Each number is 128 + 24 x the weight over its row's rms, rounded and kept within 0 to 255. Layers, rows and columns count from 0. Numbers have three digits each. The size before them is the row's rms in percent of the matrix's.

# layer 8 attention output, 224x448, rms 0.0647, rows 29-86, columns 336-447
088:125148158095152126122151134129121086150138103078119125130157050158104095160144119159106156115104121149113125100125101127076108128121148132117087157140126087148138131133136149150113115115146148139165147122130142124152125106133111157139124131142176139138088113112117131136121173103135101139150106125108131178145123178157122110128160126155
104:137146132109123109090103127128164119139116140136107105136130135124137099099065165114121114143114137149163104148145138122151162167161145153102132137079163135101134094141113147135128133114118120117157150098145122129129139127115129138144130189092134094132140170164135108110132092132186076157142125117148123113099169104115120090081116138182
098:124076092163155112149136111143141119096114105096158113135139122155131111110120133146115131131142105100144098121161171154093144171132114137144132164177115130104094101117135087178167139168164143142133108136136126122152108136123134139152067123085124150112138123101120163199129079108099089096126207138111124145103085105125102092093125138146
107:144126116135123110158120128167152132119129157159133188074154147097109121140115110169152154101125157108093117116105114096118134151146107110125116138142142109114138076097159112164130134156119123149100076149123146098183118148137087131104125162129105147069132168171150129105138045124134162097117070133149132112165125101045136127106112123083
096:097116141146086134125150091099161118173114122164161162095075075160106121130116104149125121097129124134127137085134130156132087147138121110120111109172121123127150120091144172133121092147161106155150115117124099112138100109173094152095124153170095141135134120159124153119125130172160173109138164074123154100129110117091123141133153079122
091:104118138081130120120104165121140117146119147133187109107130131121097138122108156107161187107147159159123065144179142103142141102186117135118113132086111108115133138167123113147104108117096148120148140094143129127122141112132114104121148178105099139132113146128086116141103143091132122126153115164091123168130162119142125112121160173170
099:153105168131099118166122172150143138091118118137134134159178121129125153111121131111140116201138148157171116161160147150177171151174180121113150117129080130123153152116103157132134117118133147130121144113135093155136122126115166142097155118131125099103136129092163157094115073131138085144104137103152152183116109109158090148097114124140
107:139138090191100152076122144129150108161123150142110168117104088163143129140127106097121168124144140133143121154116124157080109141165133107106136155143136172162126145123121116085132126112163111120100119118111139123137144127153141194151139104128115069112135123120114149136141117115136141142116121110138125094105117105130125166069127112137
093:118105113151152100114114140132121130111123147149136135130125129158091080125126146141166134101109170132101131101111133144139116122163109141164116153132114081099122130092111093138150128133126165131099136149172161114134151123158131112089129129188145116127117099124119143147123171132168153148125137129133161096098125106091105134140122081140
115:128113096145164128118112135174100163110103132129158135139128079105120125107120149134101123114132103142092118095146085117081106121138114154097153117152130110111125091134160133140165123173091099177103073154103138095156104145136106111124129138095128159103157171142141168130130122105138130112134155159131089073146119124080114115132165089145
096:147132153150102107149183085126128140162086097109187095138115097131174132098118108121101092161106119106134133106112195140153093146121075158134135171105112129110150114081120115132145114149133132151098115141123152158163136121162162113116123136135121094092099167144118126143096142103135052140147131121142098073139124119093117126123114145099
115:128084123126195142113152118168110105113124105112114106140130105132131130112125162111123119111150121120154097130134124106139129121155141125129130159114125108126104127135123084111123154120124108131123120105142154089163117158143146139099134126115162154119122137097099088143140134132074103115157159157137154113168091122180095146118132122143
089:116131153137130131143114148117156143112142120141123137081172131109127179082127154127130184051142162102112158136147169143111108060126149125154134178109148113138128124124119117123146118134133119110110142121107137110156113116174100149118119152121121166122110120131154136105123149141126125121103117151095147122116123147152160139108121112168
103:156107142110117121137128121147142173123145112124114125169117142120114120151079156086108129112144136102105149125114124124110119104092111126124128137098145121079150120117120137124103121114163129107149166161110098155154106145110138118125135125158147109185080088159084126130100190090134092124177113139121111131102115159110139128151104157143
117:153164101100140134090145123119138132154136110119136137145120131134144130107151090136084087165110113135152140125108145126113088125099137172071124149113133090099122078148125106147101107120134103108132147137133144153145126152093171124074152148172121102148127141123143112079163150103135138133138112112164101120167170151120154156117143128133
109:134098123139140153105146124151127129095135106142124135097099129163101133185153111122127151095123136120134095143159108116122134128126166113096116139150160128174139114143138115124122080114120106128139110087138158125144140134135086131202089140086102097111140134138191082100167116118166131173088072151148141144130132165131145111096091154118
087:133133165096109140089116122128093115116130092137082143138148148119127100111150124106138097122145120111150127156120131113147172129123110135172130132138152158123113133125133161126135144119109140105143146118087128109125154119095139141168079141109098100167151182102139072110137084162108109152143206166117109158117181136152142157178090167139
109:128166124149106120117139094113130125141135097124123152126139125163112120182151172120122112152115099152087110146127108137128126134111165150121073133117123092134150115138142158159084084097128121148115138108136133174138135127123120127102135108100120133133139101133152109161141153138106086102135159146132104122119122114123141080156128137137
102:106125168114146152107152145148138140146128143113135129136102136133123114134145134114150122167105144147110143106151135151151137122130119165113101142124118128136128129128090167082115125080122112111149145133124122131115153140115133165164151106075117097129175122131175126125155091122124077091123130114169161102128141127168105141085082163106
090:147121151126115146142142157127110162106170119116151126129160135104121154118144116135127150140119136141137121126139142162137141113123119115164113115127150140141131164115099143089110137139160148121149147080122156122139139120161124156143145123164138141130139155072145101105130070187153159112106171120092137151098155039127108122111088102126
098:119135094102152124100137117156157094181116157119100147107173137148116133085154138102145129130152150128074137094169112156175123140138142165131144136112111143106132105126122169151163138130106153168145100128170134124170140141123116143076151129134126107097130183115155067115138103107117126116092143128127147126110121077111127090106150152151
098:138117137143197148111119135136098132142128107103118127130107138123099092136166132132127097115086115119144150154098131098070130138114137097094085177132116126112107147116138129141108161166125150135171167078135130091154112119143141139100091137104108121111127105149128149108116109072124151134122050150140132102126109168122123119070152119117
100:135115134159152146131143133145119107116091110106156095112094118126110165093090133111121101122150103122138121108135130088132129125116114110163142188138126118119117112112112111139113145142126147130123146134165133165175093138134117134097129133119133162111121131131135135123104093113070072072129143102115140128125110077147099126101078127107
096:140129147111124095123130131114144082089136122128149139133110126143129145161114104107170128117119151155140088152158148162132137148161126096135162142101120147148160120108106112160148087131116142123090114164128112134132136118164129094148116124098150147175080113100090101151137148127145093100115122084109127145120144115164118155118133124114
093:091164138104082162111090148152139136138150102127102107131146141129113145139136109133152128092124161130133113127171097114178137148112139115143187088121122172139128127160137182127138108145107121131151155115131169132120093141106103122125097141142125139141105120158155093087155114094137124144098115146113137102110152115122131096096154141135
108:132160152084117128157120146125132169146136107110144091142115167165134115111135120116119097124109123139142117163151132140139128161125151149166130116119130128155140151148142164106100154118125140090142118111117139131095114087084139133118122127148066123106130115110122140076136105113128117113127164136098125083113162091165086121107142160120
096:122120150114126101118095112095124117118132149147143095110095095154141120133117131104130105155122130122135133104135195128179109097156114126141087117130138146105135147112099132154149104111167178076099133128111140150119129105148121113133126138155103125146139170122109153132118133075112116103168104127169118128170169137149158182081139159157
104:149166103113140116127168137133125137127147113082110135133148116154150138114119184111112109111150155136104131150108140124123149139137118127125150133089183157094119141140092128163144141121135118125144186094133133161142134143115147114138107118116140163164142087127157089144146133106091105088192113113134173137100129125176140111158143120127
093:182130131126123109132148131115138103175107117148091165148131102140130118133110170128130130159101078110129141158073138152106126135139137122128115103119127094155151114127131131120112130156124089145101160093137144105139095125134106136120128136125178070109151120124113149109166152179184157183086081122129082162144098114087151135145161133126
100:122147115157101159133120125125141100152152147138104095162154133147180107152152080140129112113099133123110159114098140126165114205130082169130148108108143141109132138131108179075099138107155099160129153092120149140130147125155121134156141146102129083106109135106155120150155165126100068107068080130153182135142084171136149118126108122086
097:156130134140131158120110146128132148110152124146124133136174102130140139108140119139098109101162163148157116118120109127127133125139121129144143161155153101124093118126142125142154162158186152172138129113136132118160117118091132146139097118140150146119144147127118124139158140119137121114071107097137114157121152088088173130133168126145
176:148141124124096146146171121097130102126132085091161148139135091146083143150093162123095120141113104143130091134142112178103164159120162101092139148117110105133116135108114127138132107145146123127143153097097132102125118092144128149135098121093145125149138115112151150090160115124155078119109143074120122097074147079139122063109102125162
093:128139079158134156094145104120106083107118095135156174126095104156057119151139102139148130157143129081147100117158124129151151090138114151109130134155132143148139126142137154140153094121129123129162127106081133107126104122130139144156135135178096151135099126153113127157116127102089047110109141184139102110148119164125139113096107160119
105:094121135116151097117105114126139125079103119144182125132100148128150133133107138109115129138154090078162075140136128120139113154084068179097117139144138118134127134137139128126154130138172115133097110107125179127111154115132133116167133134140122146142137131153114126091159105172156138178087140133123111175099154117106119079147126126143
092:143107131122126117122125141114149102120138129128201128119145129141090115134076153131129123157123127102104136129110155139118131098131086148108117183152114146137140135130080134122154132148152130150130128151077186155172125110097133132183094153157137125123105125107107123112128133141146145154118134121135143147103151089145116188113133082122
105:134140099161145124145097147122130148112144134122092096165170155130147093133117111130092090095109099096103143073136116095109124122109132188176189132135102087128108150154130088141125140142119137134170152141097118127110138104150169075140129134121128152097124107133094135128153148129131154125116082161099162114115123169146125147128117120108
099:153091086163135093125105141118168093103093155136155158098100133124133101102121117160114123114154166075093110133135143095131099175113091135166137124145102130134122092150142110126160109122134123111121088135078151147133120137119114129099135176108113180147116147121143132146176116124146124117130142145078130139147158121131080140141139113122
098:113132136130121124129105093143105150121136140123101103084129150140160152128170090142142153088132157151133134115118132127128100145145089107144104130123095125131116120108122107148142149133119167092117167140095128166125126121119170110141113110127156163129141160106127094122119099135135072137154101123178105131147151137145138114108132144156
086:137122114106132147129120165124156139087153085101147131184134114088141133097142151160101130112118117088139109105144128146096114110160125123147140143174118147141177141145119192118176154128152127141108136154103140157128161117111148121146141101102131156104122106134158094117136111107113119109151165111119139085112142088112078132145179097113
095:147145121146122100138120141137123088133107123115130111150160110124102108118121108113142101124133118112123114120132152095117115084131119143134130152135140174088126121153108118152125098101117102109116128132098148172122130129087117124125144108165106120121140122131133144116128129113123099111173099139165140086152128162113143129131102128111
094:121116115118105139114099130100165129120145148103116125118157123098122102136115145111153166110142173115152202110143144139129107141084129105163143107133146136065180135092126181075164106114095151139114113167093116104094156090123115174125186150165097117135130124154161085096162132099156104128147092119136158141113151145115147142101106151122
101:123148103097105147149100131099076143093172094095138154120142121144105148123147130136141159150124105126151112128144138137171140125141157106081141152122160106152131145150130118141111102109103098111130131146119131128119141095119093123148122122182103174119103112115134140104155083118094196112159145139115134131125152124164104138145118143111
105:144146091136138176107152107155105159137139119120153145160136147123136124136134109160160129156133127110103101155135091130108127128146119151118149112141152115115132102116164091156107134154158080119101119130154178114183118190142151126122144133136106142122103124123100126112145140113111163141112137157127131113115131127118121135135138051148
091:120121118143102122145132140125138165140155151089134133119137115120078096143117137189151161119095094166087172108154135140132115111154125128090162162137167130156182133111118164122138121108142063173124124140138158168132133103127119134184138113110098117140167102177158103107133112151147130186163084123142191116148118089144112143112102162118
095:139137079134141150154136116132080137134131116134144093129100097126114124113124112097120138166089128150113134107149124129121142117105114124132126135139164135145121151090162117139110159126139139146154121155154134136118129128108116135122138138129154181126082095159081086149144174112110096131134087180149103111150116168113133127119162111070
105:110118155095112138146134152135131142087125158095131116131130142116099151123124133125108146105136159103136167139127117139155128105118131109128135135134116112146146138110178116120143133127103125132103117134130118111130094110155115150142143163163128113128154109099102145134153132134146163141101152127132125114100141127088113136166122139143
113:120121165153126119158151134100116118129135111114125148140138125109154126147132110113106119146150117089136097132121105106136142150108111137119121151116137123134103145134163112121135132094132133088125172142114141121096182107168143106148113163140141122133128091083132157136151109141126090138145133129094124146130155145165106115152152119155
102:144124090147133123095114133121129125161117151120119140100151116196117089098124159112099102098102100134116160087126197118126134140108080164127107122109126112125145102097169117125079145120107119142149128146152117164156125162142102143102136160161148121137141129158153113128148139161164151123162124126109175101141124138107093132163117121148
090:150121153129136070118107146099146124116122130125148113104131128129101143066112176111103099117096127108148114120170161130142163139173148084155145154120135157088136093151116124149141074115098103130123118142116126139158098144160107114134127132133144122146120135122129159142115167092089135126145137132111096091140128128160124118153118143114
100:086116133145130105109097179124172123117163130120085103171109150088152158127111104128143101117144142119162167116144096088166147173165139138162170115142127102117116162142119126123153154135126157127132153155152120115112106131160109114118158130083093147126116158176123102111094106133151109103133148134110143114122137101130090092116159162157
105:120129111131126140095136113139087118157144112111135117131127138126135096158164111133121136117108124117134117137108119119093099100119162161082142124145131115120102118145138115114112109145141112127109085112163146104130120152121100107144129118119118099099164169146144097109125150149140128152147102104166150103148167130097135119095125137137
103:129130125149088096113077145091150136095100144118088148127143100104150168098094141115137151082151112123147165103128122094114132139119100100139112140108123148129137172118128082148139113134132140118121132118131088134102133118143143106138123086123111107115108161103107118134145103112143188112155118107108203136145151123162116157133117121131
094:114117128144099128166118125095129119152171124106127121130139144112106117140133096159149136152089119147098159137135111132131137132135142142108147157128136091099156129098142104155117136128138159164133161154134114194165105129144135127096154101107134128084173105096129178130146111141148085160135116123137115127106161108149114098101091160101
109:124131144158139128168145107133103122157113106120148151141138142114133128076131119147107090090155110085170179127122143131121127118151139130138170156129142122126145157101164146117158142124140158106125119128114139103109138090153137163122142103115084127127106165138139098111138134138143121129121161136123101111172133101105127103092104145123
102:087139110106097142113095159093126144098156137132122110093114088125110105089116083139149136176118163163100108140136076091158140134127116150126099141109133145149102123170136133123131137100099148129142109146099122133121137091119136153134167134159105151121142139116123148097147117127148077125135131104159150131100143088135094116084118146171
093:125096117136109156159101131120107125112126195099122140115088124133133148129047139141119152139163152110134103125127118134096121129134132106162105142119149128147130165152116095142106123119132123126174139137125123161125143124120142078148128117117147148125075075111127202167106194127159146116119110129102111126105087134140107124122124104118
094:142125142122118112153137138115091162095138085107133135132159129148159132120157138161082133122124159103107122137136141142130101125102118140098108146138107103119135093097143134208141155153115133105108133169122122153166116118129132141110089127169153140133141113126136093104116096129107170198091179179083122161131121114131160131118139105180
097:096157126122134157123120100138133124106134119116081140103143129110153131155180117167137169141123116148155120131123143106142121117080123139116115120106107122160114131152139137127098118148141126121133157106171106125104116156128108101155092136117120152133108117152108142134129096173130128143131071138143111145153146173115147144097112124101